Each number is 128 + 24 x the weight over its row's rms, rounded and kept within 0 to 255. Layers, rows and columns count from 0. Numbers have three digits each. The size before them is the row's rms in percent of the matrix's.

# down: layer 12 MLP down (transposed), 1024x256, rms 0.139, rows 45-50, columns 0-255
# up: layer 12 MLP up, 1024x256, rms 0.141, rows 46-50, columns 0-255
down45 092:129131128137153172093066142173173120111120121134167113056133165124176146154125153135140181096166154172140127116107114099070177099100136120159168148136120105120115130110132125148143090129148157158176145143142145121132147158128133117138163146109113117127112137111120093106161144118123145107117131102143087097129150099159107113114125159106094157119135131169130129127149118101154129136150128108128131130127154133122130149127161155133148150156114138111144157105140128131143097085127118157089123109163112173115181110135141130127158178156122166132131128147156091136143162128170155087122130128110150098128147089127141143120169125111119151140159127134152152111135181166170133093125109142122111125095122075135125121094139107163127117139109160077139073143119087133147107103123164
up46 096:106116126105125149144150136151073087128104123087154129163117148112136162164122143100091134111110097148168140147165137112142109112108170129147122140154146130124094118120153140153132127080079109187128114156113098124128115122142099087085140104120113158167095084113148147115152147176084132161129111108156094107167134094091130129115136102165090099157150156168108167114146110112119127141148104107092090098120127141121093092100123122155140093154123103127123090117093164136112138065150140118122098099127126124138136174123143099120131116121146106141137163130176121131142109133129151135104078159113175136068102117108140113144141087124101129127108144148094095139116155140096120124121089144154104126109096110109098125161135145122119105135155159136144126165091132116136092125095154
down46 093:105154155165117114116141126129108047132104135102143146105072127089175190152149145139114122112114131160172094164155122101166140083093150128149160102123147123097127138148100099128086109127137139161110099146122115133139169108131095138123100094095129134145138087113105141155134119079083132138122125152138148133186075137142112083100161168128132112093125178156098104108125118169125148130144121151117113124123123168137100169153156141129103113137093113104174098134124156126130116111144154119144118155141096137126114156151132118117130136141173106106158113134123118141100133128140142096163091111107124142152133187126109118131117128161156140121093110127111077095149137125129186127132123093118107096151149135161108131157151122161133134111128142173100123170126144146147109102148112
up47 100:151155126138139122142126123145109124186163163111116106121114141152121097098144135106144141125126141159126150141181167150149140150168148147168131141143089103106163107134147120174129144149078124109163128149144143136158119125150138125152172135124134123143146150124127151115136140137125097163127156094154115134144167121133162140139105146126100165170150154169114094090155198090119113128091110106120126139100140136149107139121120138129145137162130091103118106153076132171107175090126063170096114151083105135115085124106118111100130086141162148157162149136177142138157099161123116178140086116152134131101152139154167101139130157134136116124120152159136154106109159109105119105122160173123167123123108170137128141115098108146143146121088153099161157157133126098108120110134144
down47 106:135128140163147099094172059143133092057103148139102103099105123133093133132122093143107115147134123103092155162132109184138130140121124139112128139137138148119136120107151101152125105126107124076124124120137152150092114093115140110130136159135126133170181172119120130120125133135126106154170117086097050150069122090154129080128101121136147115159101152123142136108106133058082136123114123109111050130133118115153110133138119097106122091140125102111136120159155134156157101087163099138133124129120110165112129153167126116145125179098168131136173148122153131130113143165127111154107097074116117161130118126149137167112104122119126103098122148110123155116104174138131118085101129162131153109119115151139134110101119135127136143123128124120168137129127128144123087148142150
up48 095:109144107147122126148129107132113120158078086072118123143104132157106125163135129131150130153127130160111102158163167088126124125148130139154142122185135096142144105097135080141113104116122131153122148108097153159124125167107112083104107181157151149125110159104144146104088141113150130105117155155169105117147200095153153137140153118049135128102118124169125115123092147124184160128103112137135094148128139155141097060169161121148117141121118150130115173077123140115158130123126118086153140156129112130118071088117106171159114150169116182120135139159116134122116130167120151167145146128121141129127125128092137135127108136131139147103158073138144135142122127135115132149130137101109127126125125149129098119100138106117111163145097134073124142167130105109161152130109107
down48 090:089156171095109147105124078165143177106124104124097160131091128136111138151114155175124122110144143144129122152138147090186127113079143140122099127150107092165116107137130125083095111159082131133119117177133150128160071140096132112140134138113151123117100123092158133098120121096147144117126121117152094124117142135136170115146135098144182140123118109144126161124145102133113120119080097112174156145065108140157084101097137090153112133155180137176123136138116131144121134139123115108122137121111125099139121126147116152160106113123113194151100132150139172108119122150101138137101112098105129131109089134096157109107127098147140063131139107171104120149103164150113113137110165153129149166144142121132171114111082123139129134131149146101119107139088124155117167102151097
up49 102:137131153150074170134137107161125103112139099137140140143118146119103149138125149149103103123133137135135145130122173119115148096115119131118140120100129101136138121071122111136160159122097105112131168117164126154106154174144166118134136170099152134102144133106125124150178153117161133178106123148146143130160135137146072153132154168129146142167100172139119129133114088140147125171088135173069116092107099116134117098136124155185100142133124141101120141144135155135102177131121135117164119145102153136124109106093097143158110078156139126122162099121101173132127121139076156141140113162096126134140147110131139080144117126121128126124124078102175118116144132129166074170092115123170111159093138134127142145172147149138121074127115165166130140114097125111102082141124171
down49 102:187102111143175131135135138178134062091138114140091145170135115125127123146145133135174169155146137093100131152079124130181155105068130139127146149087157127165136128095138156136113116166125124118128136129092123138152181128111097100137178116141102100103109094120119112089100098115134145104126125116110137130125134136112096107124099126137114149176123139174149118109111152181139132135125158138119129111097143159150147127115114110151118152099110106087113093103130171076120134109127100118115105129141134155126156116117117121137145126167122146080123139122152137125131107133098166144142132069149130113149085165128178147140152104086127099144112146143094150129110150134158103111155126106091169147168128125128106124128132181095098162088108115126139148142147119131110165151082133
up50 093:158106091163097123146120139084125123105135145121184169115137134147132120129110132155168144104123131149145155143141130110136114112101126174187096110093146123171128111105134075125070160121133180127171131131137125142115109116129147126153117156129161114117101165156121117142124099094083122138175177142094130114114124155132117104119113143086156121143149137102171132121142134139077129097134155143153167157136155102103104142162114146119139139138149084133098133148131130125115147174133134095111076138110127169173116087126099145128143142138141141101157159148073148101095100150141097131123104107129143087138140142149098123096155093140113138131112081129111134180121122148107106119125132102122090165126076137124149095126119115087136134151103122112123170135104166167145104143090166
down50 096:095118124101129136156121101149141138149109095108070095141139130123112126148110085139088111113133116139142131146125139166154125144102140129126151144147138119112147132104118180108155103091120099138138104116140115167120153125148179137158176165112145124148109095113067136124145151104106125091115137106138158107155108111128113154097169121128132157120114122122138120140096124086129125123136111072105116116135169130114124141098134135062127080137126128137136114076135110113148151075139117176142133137141106092113156185125142121161158138107171105108127090114172143154103104142113088119111118067113115097126159101083147120160115157136138193106124158147137142075139140127119156140165160127104150079117157090127100156150124114136081107169120156140108097129139135129131156145147107